Part of a small language model's weights.
Size: 14 layers, width 128, 4 heads of 32 (2 for keys and values), vocabulary 2423, 2.84M parameters.
Training: a variant of SOAP for these matrices, 101M tokens, 3083 steps.
Each number is 128 + 32 x the weight over its row's rms, rounded and kept within 0 to 255. Layers, rows and columns count from 0. The size above them is the row's rms in percent of the matrix's.

# layer 2 MLP down (transposed), 512x128, rms 0.131, rows 299-325, columns 0-127
size [ 95  96 111  84  95 103  85  96 104  79 104 119 106  84  98  90 119  97  92 103 107 107 101 112  90  82 108]
[[160 163 133 129 198  86 118 145 137 151 155  91 169  96 181 162 113 120 143 140 132 132  88 101 170 182 107 164 137  96 138 116 146 108 168 101 162 172  52 134 139 136 137  71 128  58 100 175 125  89 181 140 146 163 181 109 111 146 140 141 126 146 129 186  83 163 147 146 115 153  48 116 154 140 179  61 127 163 145 172  94 200 165 119 131 131 114 118 147 126 113 113  89 115  88 212  93 146 160 120 166 121  71 170 107 114 153 126  95 128 126 156 117 122 186 176 156  99 137 145  99 128 142 135 101 120 124 108]
 [148 146 158 146 106 100 120  67  59 136 136 103 129 157 151  74 127 169 115  98  81 118 140 114 108 117  92 113 109 120 104 101  96 135 105  93 165 130 143  80 104 148 103 139 147 107 147 161 139  89 110 118  38 137 112  84  52  95 107 122 109 128 145  66  88  97 145 106  89  97 120 158 145 138 134 109 130 123 155 148 160  86  93 143 102 188 116  76 124 101 108 140 126 153 169 127 123  94  82 157 145 115  53 127  83 174 104 144  93 172  94 141 155 143 115 149 132  65  84  80  54 114 121 135 215 180 152 143]
 [102 118 150 171 122 154 133 107 157 179 146 110 148 147 125 143 144 130 154  99 161 152 107 156 117 141 149 110  88 131 130 179 135 169 131  87 111 107 188 127 125 128 119 162  90 163 114 152 126 108 155 149 152 156 211 196 172 124  56 108 136 112 148 172 182 127 142 146 102  81 132 137 183 143  89 152 113  82 110 128 112  82  89 126 170  86 102 103  95 147 173  72 143 197  79 152 157  83 124 152 156 118 120 141  75 119  79 180 143 143 131 102  93 136 112 112  96  96 136  40 174 207 163 153 146 105 105 116]
 [154 137  72  36 116  87 151 142 151  89 159 145 107 107 127 116 108 106 112 105 115 140 103  98 118 106 102 142  99 128 144 123 107  91 134 120  80 169 133 111 197 101 157 128 147  78 148 101  98  79 153  80  85 127 145  91 144 128 149 136 100 101  99 108  89  61 169 140  36 116 138 243 100 156 125 175  78 111  87 125 137  99 190 145 142  98 150 140 100  89 140 135  90  59 120 166  86 127 103 140 127  85 132 137 147  97 169 165 182 124 144 132 129 101  67 122 143 119 114 125 151 123  96 131 131  98 115 164]
 [143 157 136 107 104 141 130 131  92 121 143 118 136 106 113 193 164 117  76 124 100 118 140  99  69  86 107  81 176 130 148 161 103  95 170  47 159 167 125 124 192  88 126  60 231 188  99 148 148 133 177 105 152 111 151 149 177  98 136 101 104 104 117 184  84 154 138 149 103  96 138 163 125 153 140 177 107 106 125 145 103 160 107  99 139 122 117  90 147 128 171 166 168 123 136 179 152 124 156 141 124 162 112 134 113 112 115 167 127 178 148 167 112 151 149 166 154  99 143 108 113 147  90 131  70 140 200  64]
 [ 68 107 138 115  94 201 136  68  69 154 140 138 106  99  86 102 125 148 104 156 159  79 134 148 125 174 187 139  97 152 147 164 153  70 149 145 131  91 140 108 158 141 210 129 175 105 146  96 127 136  88 113 102 128 119 121  77 103 108 132 186 137 112 103 142 117 189 128 163 103 173  94 136  84 139 133 176 164 112 194 120 173  78 149 176 126 148 144 128 150 118 136  86 128  71 117 149 119 159 145 131  94 163  98 151 213 123 105 138 153 162 123 138 164  81 142 162 161  69 114 107  97 135 111 186 162 132 113]
 [131 165  76 138 138 160 149 124  90  74 137 131 106 124 131 138  75 135 112 141 137 143 111 169  78 118 145 130 120 159 121 114 134 101 129  49  85 145 124 125 139 140 162  77 133 124 155 133 127  76 113  90  98 157 103 123 118 156  55 167 187  90 157 164 108 132 111 141 139  80 116  97 152 166  91 127 140 136 122 130 168 101 145 116  92 121 108 126  76  78 137 111 151 109 146 137 224 127 121 168  82  54 112  88 169 191 107 134 109  93  91 143 190  98 213 135 134 122 114 151  94 160 163  95  99 207  85 124]
 [158 201 125  41  98 111  87 105  89 152  82 111 183 105 103 149 170 126 142 171 129 129 138 109  44 131 102  84 130 160 100 131 131 172 193 135  87 124 159 117 118 169  95 134 133 103 132 159 102 146 185 151  99 137 148 129 116 164  84 129 180  92 197 114 136 112 123 101 168 142 178  55 141 105 135 114 135 106  96 117 156 176 117  86 145 114 151 139 129  83 135 127 147 131 102 134 147 173 139 208 139 110 131 117 153 121 119 139  70 102 104 169 107 105  83 156 162 136 137 143 122 137  79  59 103 165  75 111]
 [146 151 180 137  59  92 121 159  93 140 176 107 131 132 155 110  67  81 133  98 130 134  57 120 154  61  76 127 162  65  74 104 158 147 159 125 149  75  93 176 154 147 158 167 111 155 123  70 118 162 174 104 152 150 117 176 130 119 128 124  77 134 108 107  88  62 163 171  95 105 116 105 131 127  97 135 174 154  98 145 123 143 126 145 127 143 168 139  94 165 122  76 151 136 159 154 155 111 120 140 127 119 101  49  83 171 168 168 156 213 123 104 122 121 144 145 101  95 112  99 111 130 101 128 146  90 172 132]
 [110 161 141 122 131 172 111 145  81 157 124 133 106  91 122 117 109 142 114 116 161  99 128  83 127 112 122 155 126 122  93 127 154  70 119 141 106 104  52 197  93  93 136 157  95 110 107 149 142 168 124 145 131  77  96 132 137 159 143 164 172 129 108 115  91 120 161  84 106  74 193 189  89 141 174 151 109 165 129 102  88 151  54 124 140 127 100  73 176 108 132 176 144  91 178 106  55 117 125  93 117 119 103 126  49 145 139  70 111 132 166 119 136 103  87 108 155 169  95  81 196 159 156  89 148 133 175 124]
 [169 127 107 157 151 137 140 134 151 128 163 169  74  91 168  84  96  94 120 156 171 138 139 183 103 111  91 149 143 113 153 189 141 184 174  89 129 145  78 122 197 151 124 144 127 180 110 159 127 127 143 132 194 129 135  89 171  94 181 170 128  99 134 120  96 138  92 145  58 112 143 103  97 112  97 151 150 137 137  98 135 123 180 185 114  65 135  71  92 187 139 156 100 131 164 154 172 172 141 111  90 181 120 109 133 138 187 171 165 142 107 105 116 113 169 145 108 107  85 142  88 168  63 131 112 151 164 132]
 [185  98 157 114 138 174 145  80  83 154 135 111 130 115  97 119 129 160 168  61 198 200 151 122 165 137 170 125 125 163 120  76 103 146 137 168 144 113 133 159 139 130 107 138 104 174 127 143 154 132 181 113  80 174 160  94 142 162  94 145  90 152 130 153 168 115 111 153 166 194 117 138  90 135  91 101  96 114 199 131 148  81 134 131  59 149 125 135 148 132 149  74  67 122 128  83 129 130 144 144  78 162 204 115 158 128 121 164 183 105 109 120  91 115 140 130 187 100  89  77 132 103 101 122 160 135 124  66]
 [ 58 161 100 154  88 173 132 116 150 129 189 125 146 110 109  81  95 154 146 155 184 130 119 157 146 130 177 165 159 137 121  99 171 132 145 146  99 172 130 105  82 111  70 151 111  50 116 115 129 102 107 112  92 146  79 107 159 129 186 106 140 103 152 168 139 118 117  76 136  88 117 186 114 182 150 109 157 151 167 128 122  76  98 106  92 133 185 147 152 157 105 156 112  86 147  82 111 142 196 186  98 145 110  61 148 104 153  67 150 123  87 118 100 122 108  99 109 106  97 167 174 119 119 166 175 172 108 141]
 [ 34 131 117 167  98 144  70 161 147 123 132 102 128  79  66 136 136 125 139 112 114 173 114 103 100  89 103 146  73 143 122 164 117 125 103  41 136 151 143  97 173 159 148  68 191  88 145 154 144 117  81 143 110 129 146 109 101 102  97  72 169 126 146  98 138 140 155 113 100 164 121  88 175 141 107  98  62 112 132 137 101  30  90 144  92 130 135 142 130 116 112 135 149 144 116 108 164 147  99 118 147  78 121 182 101 174 148 103 169 146 152 108 130 122 111 113 124 106 104 119  56  58 107 120  94 110  96 170]
 [111  93 132 144 118  83  47 160  96  42 142 137 117  78  91 134 116 101 154  80 125 164 145 157 127 132 111 141 151 131 109 138 113 139 150 111 168 150 117 120  62  99 130 124 111 111 135 115  84 137  99 106 141 104 118  46 157 148 121 130 107  87  63 154 118 143 108 149 163 107 158 125 159 155 137 123  67  81 120  41 122 127 133  93 136 130  81 133 171 158  89 148 167  82 103  86 141 140  99 129 106 168 145 144  92 197 128  90 124 194  85  96 156 168 175 143  82 100 127 176 148 115 108 116 124  94 146  49]
 [175  93 143  82 108 140  82  73 106 144 140 122  63 144  87 136 139 116 120 142 166 159 101 126 134 117 143 118 154 159 141  72  98 156 111 106 120 107 109  73 111 134 121 144 155 131 110 133 113 147 130 181  67 108 143 190  84 131 140 100 185  79 138 103 177 127  73  54 128 118 134 102 138 140 132 145  97  87 118 102 176 136 103  90  83 142 132 112  35 162 101 142 140 130 114 119 193 123  39 121 177  59 147 143 123 119 107 115 127 137 215 155 177 123  89 103 131 151  93 163 146 137  78 129 138 104 109 103]
 [146 180 135 160 160 115 124  95 125  93  83 170  96 180 194  87 137  88 110  83 179 129 164 117 170 133 130 106  94  72 135 183 186 188 139 156 104 147  95 127 137  99 120 140  87 112 133  94 114  90 139  96 140 109 109 146 170 188 114 136 103 175 112  93  93 127  84 151 137 142 188 134 172 131 104 136 121  64 121  95  90 181 158 135 156 145 128  72 109  90  94 184  91 155  73 150 102  84 166 106 160 130 178 161 184 104 149 104 117 132 138 139 136 156 166  84 156 139 156 149 140 173 148 144 110 111 187 127]
 [118 167 104 187 114 146  90 165 110 126  89 116 165  97  97  87 161 127 153 125 121 109  79  84 124 124 187 137 127 153 124 135 135 157  95 133 121 105 149  95 108 117 102  53 169 115 133 105 148 179 137 144 144 137 144 131 121 110 140  92 125 170 108  96 116 153 174 107 131  72 121 153 172 109 144 134 115 101 213 125 168  95 143  68 130  81  85 163  82 162 119 195 159  83 103 148 177 102  93  86 164  65 144 207 163 145  84  97 156 149 157 100 159 157 154 108 166 162 129  71 171 163 169 143  93 151 121 121]
 [102  72 157 155 150 130 149 147 116 132 122 113 112 155 100  97 144  97 166 187 146 149  94  91 132 150 128  91 158 156 123 106 116 131 158  72 110 167 103  75 151 136 123 171 112  92 104 162 128 159 176  84 162  77 175  96 128  76 126 114 127  81 174 112 106 211 121 127 138 158 145 121  72  59 146 121 159 111 107  88  95 155 132 119  60 166  59 118 125 147  58  96 180 116 124 149 152 197 124 108  92 129 148 169  94 130 130 126 107 125 173 122  75 142 182 116 104  95 115 151 150  97  74 180 156 141 118 156]
 [199  99 165 107 123 110 102 191 132  83 135 113 152 149  81 164 165 116 107 138 132  60 122 139 129 105 101 108  84 196 181 154 137 183  88  59 103 153 150 117 142  75 143 153 187 139 178 147  89  89 144 160 111  73 113 112  77 100 108  92 135 155 158 192 145  92 154 160 163 135  93 129 101 104  85 166  69 161 134 125 111 131 134 100 148 137 109 132  72 148 148 137 178 117 110  96 123 122  94 162 126 112 181 142 113 121 118 151 104 185 153 119 157 108 178 108 166 134 149 169 116 117 147  83 143  68 149  88]
 [ 86 143 129 127 180 123 127 136 141  82 148 164 164  77 191  86 110 155 190 113 128 138 108 109 177  45 138 138 117 136  90 114 163 104  96 112 142 148 112 132 110 125  70 126  89 161 201 112  98 171 119 151 139 137 125  88  97  83 175 147 109 105 153 129  85 114 130 126  86 168  81 133 156 100 128 201  78  88 151 101 122  79 138 141 117 125 159 173 131 132 172  96 133 136 155 119 139 108  74  81 152 130  83 126  59 134 115 169 120 138  73 136  74  95 146  90  81 103 199  99  80 151 166 133 147 120 133 150]
 [108 141 134 120  46 122 151 127 145  99  88 144 142 146  88 185 154 188  82 174 140 138 126 154 153  94 144 152 151 119 175 128 135 191 120 142 190  73 137 133 107 131 121 115 100 106  93  98  96 100 123 100 118 139 114  70 167 150 143 165  55 115 165 128 135  63  51 140 123 101 155 150 146 112 143 153  95 153  81 165 114 165 116 138 183 143 152 121 150  99  41 122 127 129 128 149 130 139 111 129 118  97  57  98 170 123 159 127 134 153 131 139 138 130 181 172 133 204 100  64 164 173 146 132 128  87 166 134]
 [130 134  49  69 145 113 170 114 138 104  93 168 112 103 109 158 127 136 153 155 131 132  65 125 218 151 104 141  84 118 106 119 163 112 113 120 130 112 103 103 120  88 153 131 116 114 159  79 103 145 120 175 138 131 144 141 122  92 119 148 122 121 151 127 127 137 151  52 175 170 185 102 120 138 123 119  89  77  84 153 144 106 191 126 102 134 153  94 203 113 184 145 150  91 119 159 159 187 103 115 118 123 186 185 172 109 107 128 127 129 155 177 165 144  53 111 173 148 110  83  88 139 132 119 151 114 138  43]
 [184 126 111  69 150  89 153 121 155 118 154 137 122 131 125 161 172  87 159 175  97 179 115 148 153  70 136  84 186 131 158 129  40 134 148 117 133 149 120 112 173  41  78 147 149 111 150 134 147 121 128 170 127 125  86 125 178 120  51  86  94 103 138  94 138 158 142 122 138 145 155  75  67 117 135 106 179 145 109 123 143 158 150  99 119 162  51 111  88 131 111 139  75 126 133 148 146 162  96 126 136  86 106 139  95 117 123 156 136  78 157 112 133  93 120 121 128  98  89 121 130 164  42 168  83 161 149  95]
 [ 85 101  88 106 133 140 139  59 130  74 109 100 122 135 105 109 116 159  63 146 111 135 172 119 115 115  84 175  87 133 173 176 151  72 164  95 159 115 136 100 147 109 138 120 119  88 123 158 133 135 140  89  76 139 172  61 120 135  70 105 137 200 195  61 118 142 127 125 184 106  99 112 131 128 181 103 147 133 109 139  80  91 104  80 160 160 104 150 142 161  80 111 134 153 149 129  86 116 123 163 152  95 146 181 179 161 100 162 157 132 124 110 182 160 120 152 102 137 185 121 145 137 171  91 168 130 188 154]
 [155 128  94  87 132 125  74 141 165  87 151  83 112 116 143 112 143 107  94 130 115 126  78 212 104 143 110 169 142  93 101 102 165 133 109  87  99 164 144 154 106 151 113 139 120  97 113 111 127 159 148 150  92  95 147 156  62 166 126 156 141  96 142 159 129 187 137 101  98  80  89 122 165 158 114  65  45  81  99  99  13 128 118  92 116 114 158 177 126 145  85 128 127  95  70 151 112  95 145 123  88 124 149  87  91 121  48 177 100 120 155 161 104 126  94 121 105 150 127 139 147  93 104 167 120 117 131 148]
 [ 59 167 138  92  98 153 185 100 104 147 103 147 101  98 187 138 111 155 135 125 141 101 130 128 121 127 150  69  97 128 117  62 154  99 173 173 122  86 143 104 118 157 118 150 120 148 156 161 105 158 127 137 158 135 116 135  99 107 130 118 194 120 105 108 128 122 133 107  98 142  89 190 251 137  89 136 117 161 151 118 125  86 153 188  79  96 126 195 101 156 142 156 139 105 145 146 140 107 154  83 192 161 123 123 115 171 167  96 103 108 181 101  75 157 113 149 123  87 107 130 159 108 202 121 102 166 156 112]]
# layer 2 MLP up, 512x128, rms 0.154, rows 300-326, columns 0-127
size [ 87 100  80  95  96  80  93  85  84  91  93  89 102  93  79 116  99  91 104 104 111 109 106  98  81 102 112]
[[127 101 112 109  90 171 131 117 139 191 137 129  82 111 144 146 121 106 153 154 108 118 117 109 118 147 172 162 141 164 113 112 164 164 122 163 159 121  92 112  94 158 124 147  44 120  88 163 109 141 134 138 247  46 136 110 175 144 150 161  70 157 105 140 148 108 171 118 128 109 108 161 141 138 160  91 110 136 135 119 131 143  73 146 117 140 117 125 129 114 135 110 153 146 190 184 112 119 126 202 207 137 148 144  97  74 118 112 184  86 106 115 129 137 117  95 133 110 218 139 154 137 166  89  91  99 131 180]
 [121  74 142 147 151 139 157  83 190 175 165 141 151 133 172 189 165  80 138 201 169 138 135 136 132 184 141  87  98 147 186 163 138 165 150 133 130  80 125 134  99  85 109 144 120 172 188 134  89 153  87 164 121 147 194 173 128 136 109 123 113 135  99 115  70 127 160  83 110  68 123 150 114 155  90 158  98 135  94 143  73 137 126 144 107 118 181 156 105 147 169 151 170 117  88 196 138 133 119 142  84  81 167 134 123 162 138 124 130 155 100  74 132 112 127 111 189 130 110  95  97 179 171 145 130 172 141  93]
 [100  89 174 170 150 159 134 124 134 104  90 108 105 164 134 152 184 174 148 116 160 192 174 144 123 139 133 125 116 133 123 134  93 114 143 123 152 132 154 100  63 156  75 138 105 181  97 213 123 204 140 155 151  67  94 119 142 157 111 152 107 112 137 148 186 188  85 114 180 192 118 103 134  91 122  77 191  97 137  93 118 164  71 137  89 125 134 100 128 157 185 138 122 159 102  99 127 152 121  90  82 162  96 122 138 157 111 106 144 170 145 126 141 177 155 163 131 135 139 164  71  93 105 121 117 154  94  84]
 [ 79 146 133 138 118  83  78 111 148 101  87  99  91 173 144 182  99 182  97  89 136 130 151 158 140 104 182 133  83 126  96 102 132 124 165 149 113 144 102 125 111 145  95 128  68  71 142 116 136 103 124 169 138 143 121  81  83 117 111 147 134 180 108 117 151 179 154 124  98  88 165 135 112  83 212  71 137  73 126 125 224  92  90 125 166  99 184 140 137 144  90 110 120 107 116  89 141 149 113 134 129  84 159 151 105 154 110 118 127 128 145  57 111 121 120  99 133  88  55 109  75 122 155  97 129 107  68 164]
 [174 125 126 130 116  75  92 115 146 106 154 112 168 106 144 190 146  80 184  98 128 166 132 153 137 139 142 104 148 165 108 128 140 126  55 119 136  78 179  90 107 148  90  93 107 192 132 115 179 123 168 186 152 140 122 100 149 139 150 116 130 162 173 155 167 177  76 131 128 142  59 120 178 174 165 159 132  94 145  93 132 115 148  90 185  85 148 166 146 147 163 164 106 153 163  97 127  98 199  89 127 153 104 183 139 162 131  95  99 130 119 152 135 126 159 114  77 114 127 104 140  74 172 122  54  96 165 149]
 [140 147 167  86 142 134  66 113 165 131 142 116 119 205 141 190 244 143 116  87  68 151 125 150 179 168 121 139 145 103 108  79 125 138 120 147 165 156 126  83 140 162 132 184 120 109 151 197  81 108 132 179 112 106 131 102 140 107 168 174  93 150 129 134 139 138  89 103 125 141 108 134 118  84  79 110  94 127 132 110 115 145 147 138 128  79 122 128 152 159 143 172  87 117  69 117  60 185 128 149 177 116 122 154 102 130 123 109 130  79 123 112  87 199  90 106 135 114 162  93 167  96 109 131 188 122 143 113]
 [121  86 128 176 171 134 166  85 148 120 124 146 128 108 141 171 174 168 141  74 143 100 137 164 157 128 136 124 123 108 155 136 111 148  89 141 131  63 190 120 147 141 120 113  84  95 171  94 114 129 135 150 125  49 165 121 175 105 185 156 140 191  46 189 120 106  72 121 121 136  80 156 128 111 177 126  82 160 160 146  76  98 129 113 138 108 185 124 118 193 115 118 123 130 120 123 146 135 123 129 201 109 116 121 152 102 134 133 171 164  87 108 115  87 157 110 123 178 166 148 129 178 202 198 132 149 139 120]
 [158 138  88 123 164  88  96 157  83 132 103 119 133 161 154 104 113 155 131 125  75  80  85 118  82 126 135 102 158 106 147 111  59 121 132 109 144  91 137 118 161 111  98 116 107 124 149  84  99 117 136 139 157 212  94 144 169 133 143 177 136 182 131  86 118 147  70  87 152  90 136 155  59 159  85 143 147 153 181 145 161 132  73 136 160 156  86 198 101 122 158 135  88  47 125 131  94 153  93 105 202 144 159 158 133 112  95  95 156 144 135 186 144 108 123  94 122  67 105 161 142 128 137 145  99 145  64 144]
 [122  83 135 123  56  73 150 130 151 107 107 127 143 164 156 126 135 120 117 128 118 157 111 192 114 148 149 115 118 144 172 157 116 157 118 106 136 171 171  69 162 159 115 101 183 147 139 128 111  88 105 118  80  98 154 125 155 139 134 117 129 146 154 131 132 108 113 156 138 166  30 107 184  82  85 133 117  96 112 101 176 117 156 154 126 154 153 148  91  94 169  65  87 145 118 124 182  95 101 158 108 108 155 118 185 125  89 149 113  80 127 136 103 143 143 130 124  76 204 123  50 134  81 214  66 127 117 105]
 [ 78  63 174 227 116 115 146 123 130 136 163 143 166  60 121 131 152 119 128 104 153 154 157 145 186 126 106 147 188 137  65 155 176 182 158 158 127 182 173 135 109 107 148 145 161 122 134 115  94 160  95 168 156 130 178 123 143 161 172 126  70  76 134 131 143 153 127 165 123  85 153 113  75 109 137 129 134 151 117  93 163 118 107 157 133  52  85 145  81 127 125 133 118 132 223  93  75 184 151 115 143 115 170 107 150 154 144 130 146 133 117 104 105 122 141  97 124 113 132 132  71 149 133 152 162  90 167 141]
 [157 128 114 119 141 125 126  86  54 127 142  83 133 140  68 192 143 149 129 166 158 151 118  86 113 153 122 172 170 128 121 109  81 135  99 147 146 193 100 160 126 126 106 134 156 108 111 123 135  79 115  70  74  80 132 125  59 113  94  96 167 159 172 169 121 168  74 188 142  98 165  89 119 138 124 127  90  75 195  86 126 104 147 101 116 133 124 125 108 120 177 156  96  96 176 167 133 152  42 119 125 132 163 131  93 105 137 110 146 135  93 175 181 164 105 141 109  65  86 141 131 177 101 124 151  98 108 136]
 [158 107 199 139  58 131 172  92 118 141 127 182 105 126 129  79  93 135 124 107 143 113 214 101 123 143 147 145 190  94  93 144 157  58 145 165 124 147 148 139 163 112 139 138  66 111 174 144 123 140 132 157 194 137 132 195 152  91 123 113 111  89 104 122  87 142 134  92 114 180 130 140 130 117 106 189 135 146 146 117 125 126 177 115 123 159 104 176 186 188 152 130 123 127 190 133 116 113  85 145  88  93 128 152 143 115 163 160 126 115 107 150 197  72 146 114  97  84 164 132 158 144 118 135 131 149 172 208]
 [183 151 157 141 166  98 189 159 164 129  97 152 112 156 148 142 130 154 111 158 161 105 148 132 186 123 142 132 165 156 130 101 187 125 164 204 101  92 148 174  79  66 104 135  75 156 113 101 111 127 158  70 115 110 107 102 108 125 170 186  94  66 105 154  89 104  84  96 137  95 120 151  56 147 165  96 135 138 131 107 101 149 128 140 113  90  80 103 125 104 136 172 141 133 101  59 118  92 128  82 133 168  69 127  65  78 114 174  77 145 157 156 128 144 134 151 136 137 145 171 169 172 171 133 133 136 140 139]
 [127 130 120 107  89 124  80 110 142 132  72  62 175  96 141 119 127 110 145 158 126 125 163 119 120 182 175  96 119 139 149 111 145 114  86 150 119 137 165 168 112 140 161 152 111 107  87 159  90 142  91 181 171 175 152 139 164 117  93  74  97  93 135 114 125 121 158 205 117 157 102 147 110 131 116 166  99 161 173 186 153 184 162 107 149 111 130 103 140 176 110 113 174 156 102  80 174 119 175 148 101 139 159 174 127 158 121 179 147  57 148  80  79 143 162 176 183 109  95  65  65  98 126 109 127 144 155 151]
 [114 154  90 124 129 109 141 134 139 114 151 148 102 138 189  88 127 177 102 116 119 142 131 162  62 138 126 115 121 114 111 160 166 115 166 168 194 108 138 145  97 160 120  96  76  69 199 148  65  93 133 172 209 117 171 107 123  94 173 133 138 130 103 149 139 135 129 151 153 121 135 123 167  95 104 132 115 148 150 167 105 144 128 109 146 140 124 118 118  99 139 101 125 160 223 168 147 115 153 176 136 164 136 159  93 157 184 129 141  98  39 161 102 110 124  88 106 118 173 130  94 124 151 158 142 197  42 161]
 [140 187 154 124 166 106 173 197 152 103 172  77 124 110 108 111  89 109 135 101 148 129  98 175 162 148 111  62 154 123  85 129 110 104 149 127 159 139  79 129 118 135 160 112  73 138 163 165 135 105 209 140 182 160  95  83 100 121 153 117 123 114 209 151 153 129 156 140 154 142 170 108 108 142  72  94  70 165 157 177 118 154 124 160 154 164 116 138 105 172 152 139 102 106 100 177 136 148 133 167 114 151 206 104 135 151 182 162  98 136 136 147  64 151 135  99 123 102 183 100 100 121 173  95 137  85 135 152]
 [153  84 131 100  90 149 169 123  85 120 130 132 134 119 184 188 104 141 118 138 141 149 185 190 142 141 114 128 171 145 112 128 180  65 141  76 119 159 162  79  92 157 145  97  63 143 162 146  93  46 131 121 128 144 121 108 151 169 136  99 147 100 160 161 124 141  71 146 153 154 173 196 100  99 118 129 133 131  67 136 143 142 162 107 134 113 161 121 130  99 141 141 106 120 167 116  79 161 176 131 177 157 147  66 143 103 143 181  67 157 127 112 121 132 119 169  94 125 155 142 111  46  80 115  62 116  91 122]
 [159 149 161 133  98 138 108  86 107 133 154 117 215 109 137 150 124 108  72 120 107 130 137 162 170 119 143 188 121 124 134 127 124 132  85 135 166 104 146 138 118 133 113 160  83 200 135 134 119 119 113 149 100 170  74 137 176  74 140 122 116 173 118 105 151  67 169 125  66 126 178 145 157 174 151 182 154 125 126 154 155 135 131 149 130  95 144 129 172  94 192 117 136 135 159  94 156  72 155 133  79 121 110  82 184 123 125  98 117 171  65 115 128 146  76 183 175 169 113  40  96 149 176 130 137 134 176 141]
 [114 162 101  79 125  93 168  90 170 145 184 124 107 119 167 105 186 135 124 134 141 182 146 115  63 116 175 153 137 115 117 121  42 123 133 212 104 105 147 124 151 153 101 146 165 136 121 151 188 150 101  92 135 149 145 131 144 164  83 139 101 167 141 155  90 164 172 110 131 104 134  91 101  62 151 148 164 159 109  26 113 138  93 104 111 185 173 143 116 127 125 105 148 162  94 159 129 137 140 141 141  72 123 117  82 118 168  93 128  51 176 151 145 128 140 107  99 145 147 182 109 162 120  91 121 130 104 163]
 [120 105 197 133 112 103 176 156  83  62 155 144 133  70 136  88 124 104 153  86 200 144 104 109  77 132 146  86  88 186 119  97 118 198 131 130  95 136 171 161 108 116 127  79 160 135  68  96  86 124 156  89 136 185 134 106 150 124 120 147 150 145  82 147 150 120 154 131 173 114 148  93 116 121 137 134 149  87 146 145 139 113 115 128 135  57 135 116 117 146 137 129 178 171 140  55 106 115 169 182 113 151  71 100 125 122  81 121 169 102 123 127 121 106 150 126 196 156  86 111  79 154 182 175  85 100 105 131]
 [214 122 128 114 151 177  99  95 148 117 187 109 138 121 123  94 161 144 104 100 156 139 100 112  98 110 137 178 128 146  99 145 201 143 144 130 101 150 130 121 108 114 105 126 147 172 131 124 160 145 148 155 165 205 139  94 135 142 143  25 182 133 141 151 127 160 190 127  98 134 148 164 135 125 126 144 125 100 158  98 111  82 114  96  69 127 139 127 107 167 101 151  93 140  53 147  66 163 111  97 170 200 127 135 163 141 129 174 136 163 165  56 124 128 125 106 104 133 156 190 135 105  94 178  91 145 174 135]
 [138 121 193 153 106  87 111 137 114 161  99  72 133 154 113 120 136 141 110 123 115 118 180 142  80 165 156  86 163 122 152 159  85 203 144 201 117 126 163 164 138 181  99 118 134 154 113 129 162 137 154  78 124 100 112 150 157 126 107  65 197 149 127 124 133 115 138 193  73 111  94 198 114 122  86 122 178 119 136 111 157 146  65 104 127  89 101 113 108 148 120  95 133 152 171 121 104  27 164 143 120 123  90  82 112 148 170 159 110  99  98 110  76 125 161 146  63  94 149 170 133 109 141 122 125 152 138 169]
 [ 94 163 154  99 131 181 144 104  86 164 125 131  97 159  98  61  65 126 174 119 166  60  99 179 155 152 176  73 132 107 104  75 100 133 146 134 143 139 142 146  87 140 153 116  91 108 142 134 162 119 172 127 136 114 167 128 189 145  95  93 159  74 132 130  96  62 141 121 133 100 145 143  79 107  94 135 135 170  90 141 132 135 199 173 103 123 156 151 163 140 120 144 163 106 157 101 102 115 112 138 156  92 117  60 153  67 108 137 159 165 121 146 116 175 179 132  97 193 137 145 162 131 202 128  89 145 171 131]
 [165 113  77 146 137 154 153 154  90 103 107 140 151 138  95 164  99 129 138 111 110 151  67 204 136 151 145 135 109 110  70 117 102 124  88 181 143  97 182  88 117  91 150 101 117 170 113  94 147 111 142 145 138  97 136 177 156 176 155 129 149  66 119 132  94 153 106 105  59 208 164 140 146 139 105 134 173  81 136 135 126 107 196 172 114 128 138 115 106  92 150 135 150 114 109  64 105 158 222 144 163 146 156 108 146 145  94 151 132 141  79 131 175 154 103 117  87 157  85  79 124 113 163 125  74  88 100 170]
 [113  68 160 140  70 119 134  84 101 147 152 166 124 145 123 167 144 123 125 128 133 147 102 118 116 125 122  55 124  98  94 124 126  77 121 114 169 150 111  75 116 186 142 144 154 122 102 122  74 136 132 142 204  94 164 125 140  84 125 115 104 154  95  82 184 138 149 145  93 117 154 163  96  90 147 146 132 125 157 156 186 139  71 159 146 117 136 104  96 105 114 146 172 151 164 114 179 168 104 156 100 153 110 128 132 201 160  39 178  90  54 100  63 106 163 109  90 136 116 165 101 170 115 109 101 183 147 143]
 [110 110  90 133 114 150 134  87 156 181 105 102 113 171 103 166 146 144 133  89 178 165 118  93 100 128 180  94  92 141 174  77 182 126 150 168 127 148 132 140 154  94 185  77 139  98 105  95 124 148  58  81 171 109 128 126 145 159  97 130 160 185 152 147 143 132  97 166 169 105 136  94 183 166 195 119 159 141 145 148 113 170  96 131 147 131  65 144 111 120 184 134 132  64 125  89 118 108 173 140  95 170  97  97 103 138 147 172 103 139 104 169 125 168 133 105  88 187 124  71 105 127 131 129 110 168 158 201]
 [172 136 100 158 121  92 153 101 153 120 143 123 154  74 148  62 123 131 136 148 101 134 114 177 215  98 100 130 141 174 152 112 161 131  66 139 158 136 112 121 110 153 155 142 160 107 117  54 112  82 162 106 123  96 144 132  80 124 133 129 145  75 185 120  87 125 184 115 157 179 153 124 110  91 146 149 143 126 125 114 103 119 124  83 172 101 139 155  71 114 135 141 127 111  91  90 144 206  81 165 199 111 133 120 102  71 202 140 155 154  76  81 147 143 138 110 125 108 122 117 133 106 164 141 188 133 201  98]]